Part of a small language model's weights: LayerNorm before each block, rotary positions.
Each number is 500 + 25 x the weight over its row's rms, rounded and kept within 0 to 999. Layers, rows and columns count from 0. Numbers have three digits each. The size before them is the row's rms in percent of the matrix's.

# layer 5 MLP up, 2304x768, rms 0.0347, rows 203-275, columns 0-95
108:486508504479485467477456498526496464513531502487488510483484479524519529477478487500491495521506501494500501495498524525469493500553521499531489514497447530507494505494532488546492513559497513512503518509478493484463475530487521492480502515501517485493497511470476469530502481469500476484
100:531517471474488533515514469504563521434510478473489477498501460502480554494483492543506497460478521532499503498519462455492487515536509491468479497488503507487513518547485522532507509495515513509501476494521522475497510465465482477479494489461520484475483502459480426477472487496467499509
101:462492504435511485490479538531505489479488509496512487501486492511488497536509474525515419531520505478471499441475543453488504479518532472473495499482504466478476472505492507486478513488505491484496476472517482500490501507494519428475508562505512499488492440492462505475515493493483501473
105:450485485471487506485489513489509471494483496500469474490507493476496481537526531532529528499490522488502465515516502498487546483507509506518498465523493490517542512519481509512507518506515509513511530508529515539503495499495504506538492464500476496468446513480476489515544499532523517454
095:536476503470503506495548536566515482487469482466517526422495472519514517503483462500478483504559479470478502515481555469472506508499489448501557528509532532572470519495523521524536480540465511478477525500509544486512504534546532520498486511521510500537498504478517496466493496486468472490
099:502491481508504523531478573481497535504524512483510505476511477495530559531482480505526525492493492486502500520519504484516506536525497530509514489502473503520494523511510484522480446460496508547514533548479504477520498491504490470476533553501456460489494498518503465497506475449475521517
102:467531477525521492540514518486510476511535488482506501506517503476540494543479468494489459456446484450479516484502486467475492523539484523489526521494485495498486544474478513511513458489470464561497517508540513495482486506529529452568536528499519473493481512533481491482486489522492499440
091:490487512521482499493472513519533503500491505481511499497505508486529521521516478500521480505474533527458509443460477552485501543470519475543507481521458486550493505495520493513547456491490484502466516498489501494494501521524443574552524529498560522497481494524520512493479527509457500462
100:511490506513483503503470453499500461496494512489487455445514485487531526522509525531492517519542509537489448543494508501472480492530526489510497464457514502512487569478517475497512499503499535500523520547498505484485493538529493491460510500526472491489463500449519529490505502530560464446
102:507509530554497495510496518570490477495493506498514526528519498529562540534504476432503508478491435503462483433498499474487498512523498508459479495513464492512470530497481495468504490487510482467506492503488472499476525480464495468466469463522491488498514541515505468471485508472469482456
092:492520459511515526498480519492542513514489469474518474453527505515503498504499471502525495468482522537490467534499499495466466536483508474487491515505482496501531502496550515518482472499495490498515482457511567469502483532471478508502483536539500466489499489522529464485549452514453495513
090:537506514460484470516517482511556487450451528513521478485493460532505485521538471498503463497537497519511479533529504452507505504500505516506490480495533478468513487506551492583511499482516500501505480545512455550443508563457474481491492507482518532490528462476511504505544510480532529492
101:571507441544491490502463521493457498487545521532450489506511496521508550528478495445475495494519484511465514496489501515496528500504510493468507557504504523485505516506444502514512555513459497574495517505480518477450508493488570486488510487538492491461522491452481507481490499535476515478
090:486544542494471492502481485507500494511492520532493470533545497518507484505497469547537510508507497489533525485493522533486512509504463493488521518512473494532490494512555509524498491526494476527502520508485487506508500492487491521484516507469496476470499510499508481507519487508487549501
101:486493482474507502522456529507517495528516502506491474509494460507495476502503494495526501527512488522548515517504492475537498533503516490451540494531497474532461515505504548511511455494469539514518502489481472469525485487483503497480491541495490493481540520511532475501533476491460501508
099:481503527511522475492477529529497487537487508503480511473503468496486512468443500495496538518511488523518492499469520512501480521581496528524501528489527523528474483502567480485507526474517435519510495482519482500479506484524521522469518473495485501467455475487472478513470453495473482494
099:562531490536490483516557479542502522487458523444459556507501498494506478506533470529540520486512537501488506472455511471493542485503538506526479514516491523474551508526503498498503461472554528499488510532523493535488493503468497499453514529506482478534526492502486480533502509504530515530
100:533553432446519453523522506518498477504503506464512490548564461475524478483486490513546516499458540499490474468538467482523505491514487486480523478504501515464465484519448507531505531548499511511516470541489508496514525491503538466489496530495467509449499541466479502512502465474518475487
095:514529506542496486522495501485516529473462582492518511513481455469509476498514488530543488497507482450497482473518554456485507475531493521457473451481497484497492463499514502550511508499499512511478474565494525527452478502523535497473508523495505477493537494498514494504504534481522500479
103:453486472491482511523489510515525536506509530503496525483505496491498518511556493489526503505550506498540478533477565483445483509536521456449498504542471508520515499527500496500550483476499532484497492540489478537486470486531520486485506484485488495489517510498527489542477498500475521486
101:506522508471492487508503475510541467511498511511494499465524489496522470542518481516454545514518499552526498536502493506510449507476520501494495428506534476507482507464465491519495547539493490519480518490533495495481479454476509503485520576509508465484472484493460501529497480516486496517
096:505452466497462475529480474467486482539490481509523531517504531489502504503504470471514492498520477556493468506477495491509513500543483497530529450509497540550507509476523512542549473487488481473504458536498544517468469492472521500495517520472496503516502464517436495480494492499475494485
098:520496455474503526500494501512547502547498548465495493505506460554473474535492494487544504486493478493462486476482494508541518491522516499560521529495509512497522489451466477495499504521518485479506527499497481539505473471444511513523504527520504493455502534461527452527507455519506488513
089:485498487529462506502496516521513483471471507458495523477522488554513485475493543522518516530489484453524495516459511519508483484531526483539486514541486471514458495494521557511474464502493495518558491490492504505520487528482552509480472497459500512513471519476514517485513483482470522471
099:485505492488498492501526509528515494443522507519501502478457482512483541472488516490516511488523508484508472486523512479511497487513507483477514537547511511490484545457493494531512507495492477487503496522525521507490503500485545478537446529504482497492443533506485466558492453482490512502
100:492558502487482523535512499490497533501497501506516481500545509495519557506472507504558482464573499473505503491512535489516529487556525456503507509516486489496512535554532430523488526477488481522478479502554477527509487500462471536499518510561509500484532499487506497473518447508466511513
103:489489494487504545532470511538518516480527536506501493522494492505497482486500542491504495535492453484524486512519499471505541486500541492489488508510496468496546472474486497546549509487482468481481526501531490502500491513437501483534489507517514480436497534496507453458517493519463518503
102:469455496492462500523462528549511496502518528505496528465472473488540500501488497530498496490520480544503500475473531534457526548555517527506498521509486503486515507525525505494534514516478473481447510500491466500546477493471569474475529467482515473498486493510491491523552525515542510506
094:458521518512503484492504500488520521473480453509518513512491466536568528515456488501500510519534513493478446485460500510485498493513499531551540498499524513532479520523481485497508453478486469503486532507490473479450499493495492510454552522485495485514468502491459531487504508469456496525
104:490515503449545487523512526497485490504485489500533497432510504490504548460462533490536504531507472526502504535523476505519546532501462439510493484512492498542493493502460473513465519480533518499474461477494542506440499524533504510544547516493489494490481499503477500503507493527496490485
098:471527499495458510479517499493466494505503539485528499493500520491482551470491493455485529499515471544492510501481484514464502524471453535523464493546498514494553508454493494580478478502490507510485524517479480492532484554461512522513497520521532481530527516492496484463509487503536549436
102:515502488498536494478515537525570507523466492505475523494483534546500505490481523493458509491527489544493493482461528489556487489536500506455485545524517508513483516483435513505529488522494511488471508497560512522462506514515525472524515512501482474473471479558473492506478471514516517511
099:518453514489471494502464489530563530511532544461469506489500486487504460508493485534540509571521462484511442461506485465418493506465496497476524518483513524495505473499481475508495491491495543521502483522516494502504462501480521524482499558494502500451564506478432536529514489525473466504
100:509489508453509458551502501513493498521557506485497517491503487531517509460469485494497512527526484520459474515514454508517519482505544504509456499524477491541578558515503451517565490505503482509526470484459531494528489504495517525530530508486535494469534527501493490481496534493517480515
100:513487486451537496496506549520519511471444516494502507509518502496502483497494496490548500521484495480461500486486524448503518531547492491529498488535510544502527521547476485510480513514503484486510490508485515483514500498541471486554541525492518475500478496480512455515549524555537559498
097:464504506547488503468513484525487498474487516499529479454493509497521538511497481519523488471511479535488507574484484532501467526507530464524483539534455493498498533496485488523532540517488500540521495556458521482543494517517508525499488486499524477490525493468502444528485530530495502515
101:539523486465496481515481510511508478493497498491525514500519499529529545518487504533552471500506459554471490472506504520525480498494508500473504488543513496497474481503543511503537486495518495512513496477475503460476540508517479509483502486505531489500521531504471449498497532518510512499
099:500515464465499566528505509536514494486484502514474456507528520513501471487550505474546508541553469488467521517497479496511490505497514514538479523566518532536565476476500465501496513538513542501487504521528511500491489469468482528532460526474498479492508515534493489527474498526526536496
097:517524478476474532531504508508546458508459493565473506456494501463508521498505501509479523503486506515494463511521461521563506539523548486464470485502521541485479516448511511505505481482513453520499514560516493550510499463481503507522465553535499486481529537462497489507531522460502487516
092:491471493518471531518457512526511485500461537468509535516461476484505488510472486521556514488512482489500494468517556496543492501470511538477439504508496463509503499498476503476523507496513463496509502548517511501545527490487469458538482489467490488518475544534496504506514488496544510522
104:507475488516499442515438524521498479551471515511519508505537495489513491480477450504508463520479492496439465448501484453479530499468515500439498498509472511512526519546533468525469497533547492523525495514506508520492515484476521471481507512513507504491502524459472495493500488510483488483
099:531516487503521532498508516485522496508491508488498494516537500504507513514511492518496471545535496510488537532504501484500483515518515495539507504485477504514503523470452545487500503533512513499501493502601512524493497477493497482514514524510540499503472507479511512570496505500492518490
104:456482509504543507538499516520561515501506535496499494506464508528486488489472500492475505506532553516512445508496498497468480475521498484505478498520530485491513495495505533503509467525463492513489546501492538467462459458501560531477483532522470461512454524507507490485528482502529463504
102:530508462511535494541480551516459442488451526462514514518525457514497504507466525452520512498488488520495501464489439509475528523544517550499522496529467520478470517488478520471497447524459504470515514506496482500500533483464511484510461477508520479512502546506482513469545538505518499526
099:485511532507504534544494519542538531478543504498476530467507500504498502500527421474504508519502514517571516506527503484526495543504514510480486508544487468548482496520484504457559470489513504501505519552537515507515494551535482473529498517490515474497478507525520504466493469503477484525
094:542504442491499484511478548500477510495497517487534529536470530562507494518475539491507492484497492486521514502524490521469495521537480527498514505530473499477531511505507487547470506442449514544482532509535468494500491496516525505451471453474515490485470472429516514552542497525474548472
100:505452482481511455511522487519518496495496524514522511491482498509503480534509449514500480528514491482490498433515482424479545473478492513486536547537497498495518508505504467558494450480551498496471486495487466474460471515492533546474481513468525504499486453467428509484495500475486487468
104:520538521486525500507464520514490494477528537528489489441480493495551523518482520480489475522538448522514490533508515464496493482503535482537477478500557492507503498480530433443504499499507509509497497514504504483482496507500535490475495494505499474490505524488533521470505531490494496475
101:497492525479460469502513478518478538511587474470477498484507526528541469470486472446499459550452504492477475493504530500483508510471505472459474473528503521499508508531527484506490487489489505494508475532535471531493549459469508479481507502478482503494514482490506485522497486562503501536
108:560563540522499530519479534521535493484521508481471505506520483529525552492484474492510517511497507497488489500459528497530495482489560515504496525519502535512526468476501470502507518567525515523523512471487482480459515520489529513505493470529511494493508567463505507505509509529513524523
102:494513531504514514506508521543503485475489508456517502496541485494493510510492448454459492540503533483542508482484526509476541505507480525512495483535519498493526535490513431538495423513520531527472509462504526507503489528454529485448456490544546488471490478509522518513499500547472509512
115:505516504519522488509517539490544509476448509539473494492483474494494510454521443529545497495512471467497514461484496473436474521493510509495534502500436508499524511475530482545505484507517508522480548492520524503500500499478481492532530509493511497443499500512547490540489463498441479487
099:481476525510524531512502513526505493476562520527499527453499521497553508528500522501514480526555513478466464524508499474496498473518495475522452485498493529485482468480493491491545519501502492474491483467483512508489506492518487553538454481501555524468486530463513466525520505509520488474
101:514475530458491475514493457502490510504515514496531501481498471566508580525467448524531508525525483515498501480472460507495493490493508471503476541527501500528516536475483476505495545499534511540522499507499483486488456490503492549472508507482519499499499519491505512506551517522492507545
102:499498489464480489525454543507496490515511505501535483496500514521506499534473523475498458496513409478458527515512521516479524498495500547509527504529535507486485490476527522492491515477505483533496515492556538503500510521521510461489505475479489482438511498485483498463530506527472532494
102:492459490452482495522476523506478533483499509466514545523478533526538531464496472532469519504530514547493516509516511457473522559529488450483530501444502525499525509521507488487518487491510515501492509517516483519487491484487482500454509514497509518497531509506510485521512462499494524505
095:480500551549526521475534531463545497507495497517518544469490491486498465501533457473520513488514492486484479517484479466508516467544495495495503535527506519538532510456471502535562477482514511512517537512540492495479440490517498471525493520526502488520481491458436489527496508524492462549
095:545484480473503481507506505516482486518508493490462517514466479480511518475496498454467498469485473482535441479527473508512500590524494501527516516509495525535491491537431504493512516514499503494506567509506476484484507485510508456508534480523505508506496505541476484493525493505494484490
103:503490551552478506516461538509503508519512542535502544484520487536510511486470465510538457477503521496490507524489483496523517518505500518495457504516471499529478526490506495510488509499491475521520523528519504496528497530471506531496503485490509492538468559514468486507518520523468510533
102:567509493481491531507499525512472463496544545452502492517532526529528528503491476443516510476551523507498538497492499490513528479516482478493512505543520524543549526475503501524485483528513506509493480536499449501503467499466465545472467525473502491502506568497514488519501497490525513516
102:451502485487521520477514499508521481501486551485502525471488469497488534502536502479474505474489511526553446501484508517507473493497507499469461485536532508509468495488505529535505501470515510489459523475490475498481520540466510502507516504506522491506495548470467517495525497501470516473
096:506457491452550496508500499477523464473492524480464488484507502495501498495461446533483446518471489498492522460485548474505527508486506517543498531472470516502490551532461509505464454524493489460517475485515506542514464502470509492505516504481497492509480467483511488490535470467478480521
100:503459483481506466521487515483521547508495528478499523491508506501479512482501516501494531508479455522480509509517454502488545523530549513545526513482468494537518513527503463507484512536497505476491519514513510514514496547491536510480531474497445497475479525531497472491509509490524528493
096:462529536503505492496506499510438526517481536543485487474518521524503477514522492473545503492489539501464538488507473424527470535518501519513472493488477514495512499470500463465489487503569480502502521554509520490509504537486503502473477507533536497510533492501457532513481541512487540491
101:489462484495525504472493528498523415493487469480519499485492435506500493517506503519514467515494500473505494500530531502482495537497499531536470530476547486521498510475509503499477479478464498537490510467546485526476477532526532455526483544533530474508536479520466535510517507481526544491
101:490516523502507469521485501502502490484545466494533501473562511500537536508471508509513507550500495484518525491464546474493477478508579489483501532500519483480510515471524522497493513455467496542521495511527475485510521514476515481491524464524491496480470486474453478487511493517482525484
094:507468516473519505473511500523557431501514503476506521502503503484509483521473494490476515531521485510453524459475495523468455488481534491449508477510514485520477487418494495514513498509473522499468519508515504510524454506510486513587471513532501514494496484499476504540501486483508479494
112:509537463502529533500493563579512488487535520482460556520553469505492514523500505488509470528496506539484478488495507506448552500547549509467505496455482469481479466500478502515541502507478502498451502507527518471476499465519521517519499498535496505479481515488496512487507484517469502496
101:534522482501492490506530446485537517507485495527485460501439534533501510448472532558445501484536497534471494514502546506482502517502491504505504509530526477510524541523510493512492444500561527509507558503526535477477476526492503511500476487474503490496540511460508472497508490483479545554
101:485487504474512512501540493491534495468467506480506514490451520509532494489529496550504477540453490504516504466496481504473502511484512516490521520514494514537484530537460508476500487489482474461498575483519473560494433478494501468520517497533491483490485446506494508502472532519488494486
100:497505482492485485497550498496530487456479495484485528513520473502497471509461510472523496496544480497528501457460540531481478556502501489507521484469498491517488513470508517499577511484480494534508507516446495464482503491523513445484551481476553505465488480533500487498533505514505465485
102:525503505486492539498463531538500490475530517493458571520477461568515498550466487467516482479503488513528532500524532494521500522502534528483457540500514520508534471511478482475523507484537532530511512506524534492491492510434471475552440487510489494537562477409488495544477485524505478531
095:496490508493582496506478516521544476485503530499450489433429498512493544525502494491485461479466552439501548510503509443476514479522483503477446512506513498515493528455509506528525523505535499516529486486471470509521515512487468472515520490493541490540466507476523509519546492486516474534
# layer 5 MLP down (transposed), 2304x768, rms 0.0295, rows 203-274, columns 0-95
116:504455559484514526534479502506467492497527506518509483492464535518507510483490483509486495531521487509494468489577485511483493491488500506470517488488484461511493497516526498531444516539504532479550523513488537490512491463505551489530502469505479491517489509486501495460431536512491518479
101:543514496474531485483516453503549505502536529514486495507496518532492484478516507497497497523505541535536481500483491520540494467482446516517505554465487508424518512526505541473515482498548514539548560504478476506509487523510499467498511512479513474514477494513435507463516480507491463484
096:495532516506527522520498490483555444511522482500499527509474511522459455502514494475530517547535502478560472529478456537497478492531472475515513491503474493541507483502470509470516475534506504484474472485495484470470514493478485487500524486531511502527504503492500460462479538524500499490
099:546531493524524513503494501477514548487502525493547537448460492539458500486533488485513496518485522501495500496500467487489471485540489484481424500503514464524524506485500448484553505501495477534504523482511509492480507528486512428515515541502518502456510501501503524530478469497529478515
086:490514520473499486472454493504455504466525526524518514490496496495491478518489510507510520479499466487489513463557446500511506493499514491488486464471494491490523480513497506510500543435504515464534455475490462512461507494481507495526503540499466577492546521517491498537498529528562490478
097:519530478540493525491473523485483515511519482528503478508497543535536544470509519485451521502511508521500520517502460529489485528500491504523520477507531471493480486513514504515505486538456516498463493535490495493467519518476476543548508501520527526505508494502490493495480501465489499470
117:530518483495500511558488471477537537488523469472484524553491519488544492552495567484536494489514489539477494423478485490497508498513486492485471501456521499538494473484553527475483505506480487498529503522484486505555509453492501515526517526510520472504463510506429455482435508491519485509
097:498504517462484482509511508476478489477518511514527456478516509537506488518495509479512514479514497485499478513569512481535532496512489547483510506452528528471500520547480464495448548472505489495520514496503487483499502503482553468472477491500441505494488516528503470533526470492543518494
103:450494522471546475453526517479521494501517488512470495558477488448472472491500503545482522551487549539525476526525465501469479489530480517545531563501516524512509526531519469498500487491483520502481481533497496501495499459523506458507492516458485459521539505470486512524524506502498518471
101:496514509467473495464462506498489497509493465506458514528525472527485468487500500493503471493490490523504503492495495463522540486497502516498507463492500522522515519509517543510507573527510537495493458457491467521442467466479484501504510504525498478488516497440529512489531479525502495453
087:449482533464491524528515479474499500486522483492460497488480471473472468548505517498487473527516493431521506506503544523489506482525502521452476569441524514492466494533467489479517494508502472494509453501501503501468551542512486511460489530480463555471492514502483512528470534496516504511
087:502474476478505543555528496496501496469510506491533491489521522507517520514483483490502439504501535518534449508503483497475495490479522484527525495502533456511487532513512491469470488500509491509455525498472552521522487483512481467443468518519494478531489465511507497525526533509464492543
103:485531528504539456490553526494526518545516463506473496493450510521563524454510497547491493475521505534499419507460523529535495580520480516505461495492514497567499491507524472494482508461507495444504505532515526516488472497503488495533490483512471494505461490524507486506522485480518530472
088:549539477484522531496465495510506509533497536518481528493490497487500532490500521504484505500513460516501501518489503491526517533503538525513526502521530471481476492461515495441523499475490515465497498472458478467496504519512513453489522485527498516509481488500482524520489533507478517505
106:528481486504523495511482470522500518516497505533486517473498466523492458468453526501504507496520505490469531489543517472533474481537499564499531464462544489472512495559505508502511519503533509503446494519513523484479469462510537486487474481501531543505490569475488534461521491510496501513
102:450472507515509467499475510465451503538483505500484518512473511501544488488496500488517519487535479500480501520471502531476454484452470481510480487483501529512462500463527484486506500481507470500489498496544512455479534494472509505457536499519500459482514455477520532489538460537491487518
090:451534546466463503506495519545497528568513519523514513496476472532521468524465497489484471521480476508535508491525474490538446525443500528503524522469497474495500476473507547532548487519511469491479502509482518480504530453524518519468498469557521461481476483518481443472517453500498486487
102:480489509484476507480524542511514480541569494500504500476499524519570522510512461518522529533488467483504499528523460522509492512485474501490509496505498471458484497528492489509516486521487482477467482488495487515522470482544485519484481488481519525502472535492469470535465540509507482501
101:458467485506522534480506519473490508517565522513511532458535520493505493557513487474509521539496482524558519472472473476474431539472472488517514505490500489485545511490483493495507466500496482487528515480529508480495495505518504496479521538537487489490525478502503530486485464505526464480
113:466489482525504465482458511521473468498535485519524489472518509498537473500518508526512495493491457461530542493471505499494465446482501474533507517485504538502487475494512470506500480504485482499531522465518496516539509529550558512495481500489493508539468543489533515529534502484526514480
098:525488518484544445521514513455492541516506503489469505496464498505492468533467498480528507513473485491497536501499528479522496528495470468491497463511485442545510507471518522519483511496487493496524521465477503462505446502528508486501450459533509509489467515491501444518507513529513497499
092:470479531496516541478561473523454467489515503509477488526521472513523484497487494511533503505506516491509542518511527509540491536489557427551534481465516513465518484532428497454513496539525462515469480507516503518509476574519531498482472498445536509494513480481493490472526513458515475534
097:499482542471490489494524514466489485514499500487455489469537511535477488502490520460484503511501450485531513484544473460472466507498551481491487481531547533521472500525483493512470489517466502506507517522505548474499513493506534513511480444464537455524468508511506521482506511524500458525
082:478532506535514489520487543512528535478500463537477498489509521446454505499495513518507510505517470505486499482512534467493529514489528520484567482505487502527537495487448540506473504518494513457488504501505549514479493500479504520511524504501455507495494487531498467543480543510536489488
099:471484495505516489514517483505502514495455449476498505525524490502509504551502507502494491519492510481477476484460530490498513528521491498488515455529539522481466526492508475448516470509456504542513512486502464493514465502499470506495496496481502455493548473507501498519498512483477523512
102:552449485522523514528480526492448487462520474495453488519524530480517503473522533519537492509496502528491487481524482536491472514492476509459544495526523524524510502492506471487533505530484563491495519522495514513532475482531507496520499498508453493507506498530517497542509546494498504454
112:483493450541504463534483526447467529486460508516476466498516479526521482506542511530483450482498522495509449463507503470516502506532492536499493437462530531501476465511482512467542512501480514477521475472487532488535503517512531515486475474469508487520456538522499472511471487546508483509
093:563476481541539493517481504460514489452528470489486527487516484501470501482494511454465498509493467528532489533525523472477523563513532527525508470484515484472477487499521538450486540465512565495538544493534482493475483509490491511512503505501497465508517531540469500489502489439532493500
092:500504482494524529508470514499499412506485503487495502471493537481510487524487496502496516536484512479482535469555510491485498519512540430491519511456504504517474542482524489531487498500501448536482443524500534522487553525514477501483522497519537481495503506518507520501483557517488518498
107:509512494510447512507538498497543484514473501515520463494513510525513492487463511513494468512478497550482476492463522491475484506497463505513540491501493469519519531508479538488498521510527463539507468508533479548510508484509493503497523527500497480505543499474498509457493472498560499498
102:529488500545518506486533557503548510478489485540548457500500525523508459497500531523507465529533502510424521512442475485471556521471506525487481457507510484552437494466482514504478462510491473468512534539484499454509543453463532496497467480488536504496500511471517466497505492549492509476
102:447494485512534499505470508507515516457506420510472485510494495478538485518496459471491469527519461459504513489477471474487491491526482495528506485488507511469488514487539474543489469470499508478547541481496525529507536504504496503528471517473510525529526549486505504512546461541538497528
124:529487523504490457445497516535513454531503474463457500498495491489539513522501487556515483534511452538485479486477478518454432568490450511471498508514542442471453542475492493508524472518469547495546505495464497492503472512514438484515504525506490514535502486496473497526487482524496456516
095:469492492496456476474502490521517483544469468505509518526464482491546481543519523485488513468510507517473490456484517542465446517524501494509491512499519536530503497528497515486547520515448484464471484505512516545522489461524516505516477475558550534518469499470470514509481493473513460512
095:485499512475449536502454512474504507473511508524472541508522476498487504478474494459507497562447535493475495490523499500514489489511495475528476498500482477510479546508541491480531526522489544508495489505473505515471475504494445483433532517501481538464504445489495484527503515504556471507
101:481506490464511489486471479501499506480503455460502527479482533512507454525557482514487523528479551526546466472513528515477502507489491466502469499497502461505502488526500530490486486499494512553471499478507512489532496465483543515490490486492530511533519518521514514515502507490498539448
108:494522499569520507512506493451488499508461523495489484479475515474467480498513469440491485478525456444502487526467449522464494520492526496511502519480455500506500500488520520465474530495505471445504519555508503515510496482495491508449513528485451478447508475541461495493461485479493539477
095:529513456483502474512483505472505494491554502512535472480485490528482475519527482516513480518461456450500517497506466512487481553527507496513491566514495488491477517531468507503518499462484513516534512517485499484487491524508506547543517478481467490532491506497517541517510491526540485508
098:559502453501496552517478470488500489445496479487497476508534533514534510553500475494491516520468496481498528512533481487487502500477511482527482499495519484521511511484503493471491493513487486530534557510508482482490456478517505468485466489447511505506495509493500518489511503515509496542
090:539500515465492500531513508509490498553487468518536469523458475489544506505492475454502471466477492467509516474473495476487489506488471518481537522524480480456537513532483508539514475507477520543511499524511487496507512483483476534486499471481474459509494490462502534489467475460516503515
106:478511498517536489490449477559495516492474493500505478499498516492528496512486528497493498492526521488510500523503482533481505517509469550549503464459454506515511491492505555475494486505501442489475460503488527485511485489485487517534484506498549529538504559475514502492510547511514492472
115:497487485538486529482516511499557482470539569567524522513482451523513497510481493544491548476514446455504489489460506521500509497536500478518475480496490534526511487535493520470480519531547530504486484518545479521472526513525469482523514527507517517512498486504533461543503515539522497532
102:496521494491474513468486515479494511492477466494558443503528487504528472448516467519513499506481482491485477516488483521532567538486474482522532534507513500488463522555511511504497511511545481502514531551473470539553500520497497498515539496504556518467536462527507483520461516510469448453
093:507528511488506459533544451475523523511471574502498500502499518468482482519503475503532495486470552482541533474484454512515484496516495504495471508478528467483464528504513518496489474481518521491508524501508512473542502491484470489491528494454455500513502506486556512496521505502454490501
100:523496499524487533548460483494500477505474509511481486501485482497505557481464482516495473483517513479485489474425491550486501466467494499484495498509486465545562519464494505487577524486500478473460542510534514474448460489489467529495512521465462510486464514496475497503511470498414515508
095:461472500460517517534506483508521479498520446474490518493490527482553504485516489475484507522526496455517515484500527505479486501506472504523482475496473514506494462529470512506534491526494493488516486552516530555489514514505533471484557509491485501486531503495490484504478527484531463510
104:482486491477500475487528494532493481533531500460526450499480526512477523483515498499523516523457520495483492471501543467520510490525488463486483477477509468451457484500505525522508540547453531467467478457494503542472541543536474489537516506528468491514542520508477512517542518490514541546
110:503533494518487527496469513469462434506524484514477510524517485467529527519497559488492483498485522461478470478496506523491513510504512514493499495526479453494502483525437523458484450539497534517550498503568498538453535500470472489452492548520489499510522500491499482448498498508524468461
091:477524532521502511488481520526496516523483497523478489522478491494468512506499503482517496517475516505507498515492491496506458486531475502498520487481459527499496522471503497508519479479516462492482501494518512525527508527464493496517528480512496557517492473509512490517540539520469499508
109:518487471510526465528477538458476501500466510531496471476499508476496545525493512506498466477514489528500461477510521459470524499514526521490492475490497506551510489472504487515488495463474505457499500520524492527486504489507504424471496496485554473508488500505536481475541448517550493454
091:507473424464532526523495482489520501486497450498497456493527458494490503485491509524530488511536503507539476486522443478478473523526462518503492496487482484493507469497521510502547498505522506467523519515480466500508492526546499477505513503515493518530499470478506523485506525515508505530
121:479517515486492510431513501496494469533523541508492532499456494481506508455507486455492514488494505469519470481501511496505455506473550503541528521456491574497540497484507481488553473517496528549476527510483508519480496511493481518503535495487451496481509460501503468474467461506505488503
101:513485454563485514493504516523475505498512498453514507486509530490547513470473474474496530541513484456520495493501512479503510457513492503495527502531469522494531492509508509524502461502499466484507493472557466478497503496571501473514545490518466508469514489515464484495502517517478524512
098:495474477523529524497511533524537501527534527517564487501502504477480509510524460535554518529498483533500532524498535538517502508476504473480531506511473506481456546528532457532498500470462509490533471489474533526490508498525453492524476464499513488518510512508492488506477505512494501459
110:476500568487485559544519472472443531534527528481490490484507518471524461485535497502512519464495494535522532533444498472515551513477505480515490501487506429500534490530475510494491506541474491490490557507483507524444528526519494497464510534506494528478489527526540490504471523503519503481
099:502530475514483464478474466506503537447482519498486526504538507532500511492508539506480486531486494476481462471528449507538486502547521499493475484488497538496525466521492514501472506495525491514463515463494471469480500504504543514503471486538501540467470490502505471499508550492524503483
098:494518442466482505513450489521459496491500523492469508549527535513479524483472544540467521506479532489480487473515504525499494495468497512486492495493475471451528498528551469506496533517507481468456470489485509486489502546497494495466481499442509514498525500499551530442515525453490539479
099:499475480457499485488500509542502476516529515446490504543539483511523577529471466479526466538468512469497503498491548497499504511569505514504511491506520524514537496513549546467533486485522505486546472523509500488539496492491419538488527499477475473477488466481518501428505515497452507522
093:537494496494518474501501511534492519508489500457475506545526503473432505476472516484479491479499485480497454525556450488457506478533462522515525532489508480508537460505512489503467511490505475496530501491533488484479503464527490490457475507529486497502490490505485512519481511531469459489
102:473482513462542505474501545522540485484506517529545465468516524496474485495489525483477493454493480494512490472484518520466457487471529508515507499492517491476463524484468467502490511499508489489539507504478493483507472503518468476493472538535494469496482454486453490500488478494544479470
099:490476504474467532473495523513486467468508491570526505518536519464466513463512495445521537535480496489438479511496465521491476528481491463473505559537485478544474491547465522502504518517498552479532483506497482499537496481518528524512515506497519543511532504489500474463493497460455495517
097:507496482500503539517503489546467455468500509494508500509484447522541513509500497504508509486500515474516474460512493465505471464507514472472521466550488536509480501503480514483463495477457499511480476478491465480482506475514504481487532512538496501468516475478519499517483560461531495497
088:470512461498485486517491546514495528486484529471501491531515489508499489516522468530497489485490526514530498443481492524467513520533523509461499493475469533476502517478487455466485470507471460494438491516491510522474451485463501521491489506505480523498461474507530531522509464532507476468
099:533455465512506483498474512528534449491541475491520523539491486487454501478514516521489521491496487505524482548493524543519493451547517495478516491503489476518459520539498519537539510488461514471487518463510503520500472499505499483509502498505465499468472501486527462480511459476529474498
098:405529539491520538503491507452505475505451520503508535541500555522472487515526489504520506527493508540535513493472503518508524500503500515508481451518465507497473529514434536516498515477532492506481493505498495494492499520497464517510486483467494520516492501506496505541465504542512487505
095:513493482490476536560509512511489488484527527501530496534499488499493540518508540523528467480482487485501519433498508472459493506464438513451482524477522535520483507483487520495505467543474520529459519547476485518479555479515463510504504474533487483482491467477489483474480524499523523481
096:528512533494508521487529504526512519532484495542532501529513490484506525523469522474502529476500506485482484506487494501535535513455502504522527513470498474499512461491493475465465490480521477488511435514522540498480555526488502506482462510497490501454496452516488480517470501530525538514
115:485515545537514478489535557523486461507503496507491536543504494517501459501493499502491495496479529478484513489503483498514556491488520541506478512449534479489514505556526516513482474509492501498490488491470484520474492487545502488507458489513432479511512495491505494481520484482465495513
096:532499477541503510501469492538484509525499505523483504511522476487462489454493461479526507555487522530558504522486494482506484494467474491503522511506532485512473525557476520519519505483444497517441545482505509470520493522495527497507482488527500516532501487529528481479528426525554537509
093:501480488506484489469510457484512492501510517479480514494477523528504539510496485552468534484481489509493510524532486429498503540467525511501511489522490510518491453496495497512486499496494513528506504538527489508501521503526522491471478465529479499516468536478508511513476506492526507504
100:469519453526495518496480515508491483509474507520486473504472490490487522474511477527484502513476549492517504475513499482507515470438488466507511495484511523521514526481524499502480485514475552500490494534479487519531471464452510505490497564482501518480482490481498478497530472482504510508
098:518479494559500515527501473494525505515465513483499463405501473519517528501491512540520494480481540519527530508488459514485522511526467518487505500509502495467515504508446485489511520501484505518505489480503474498473484541476479513528543507505495494448522485496504524470495531532544456514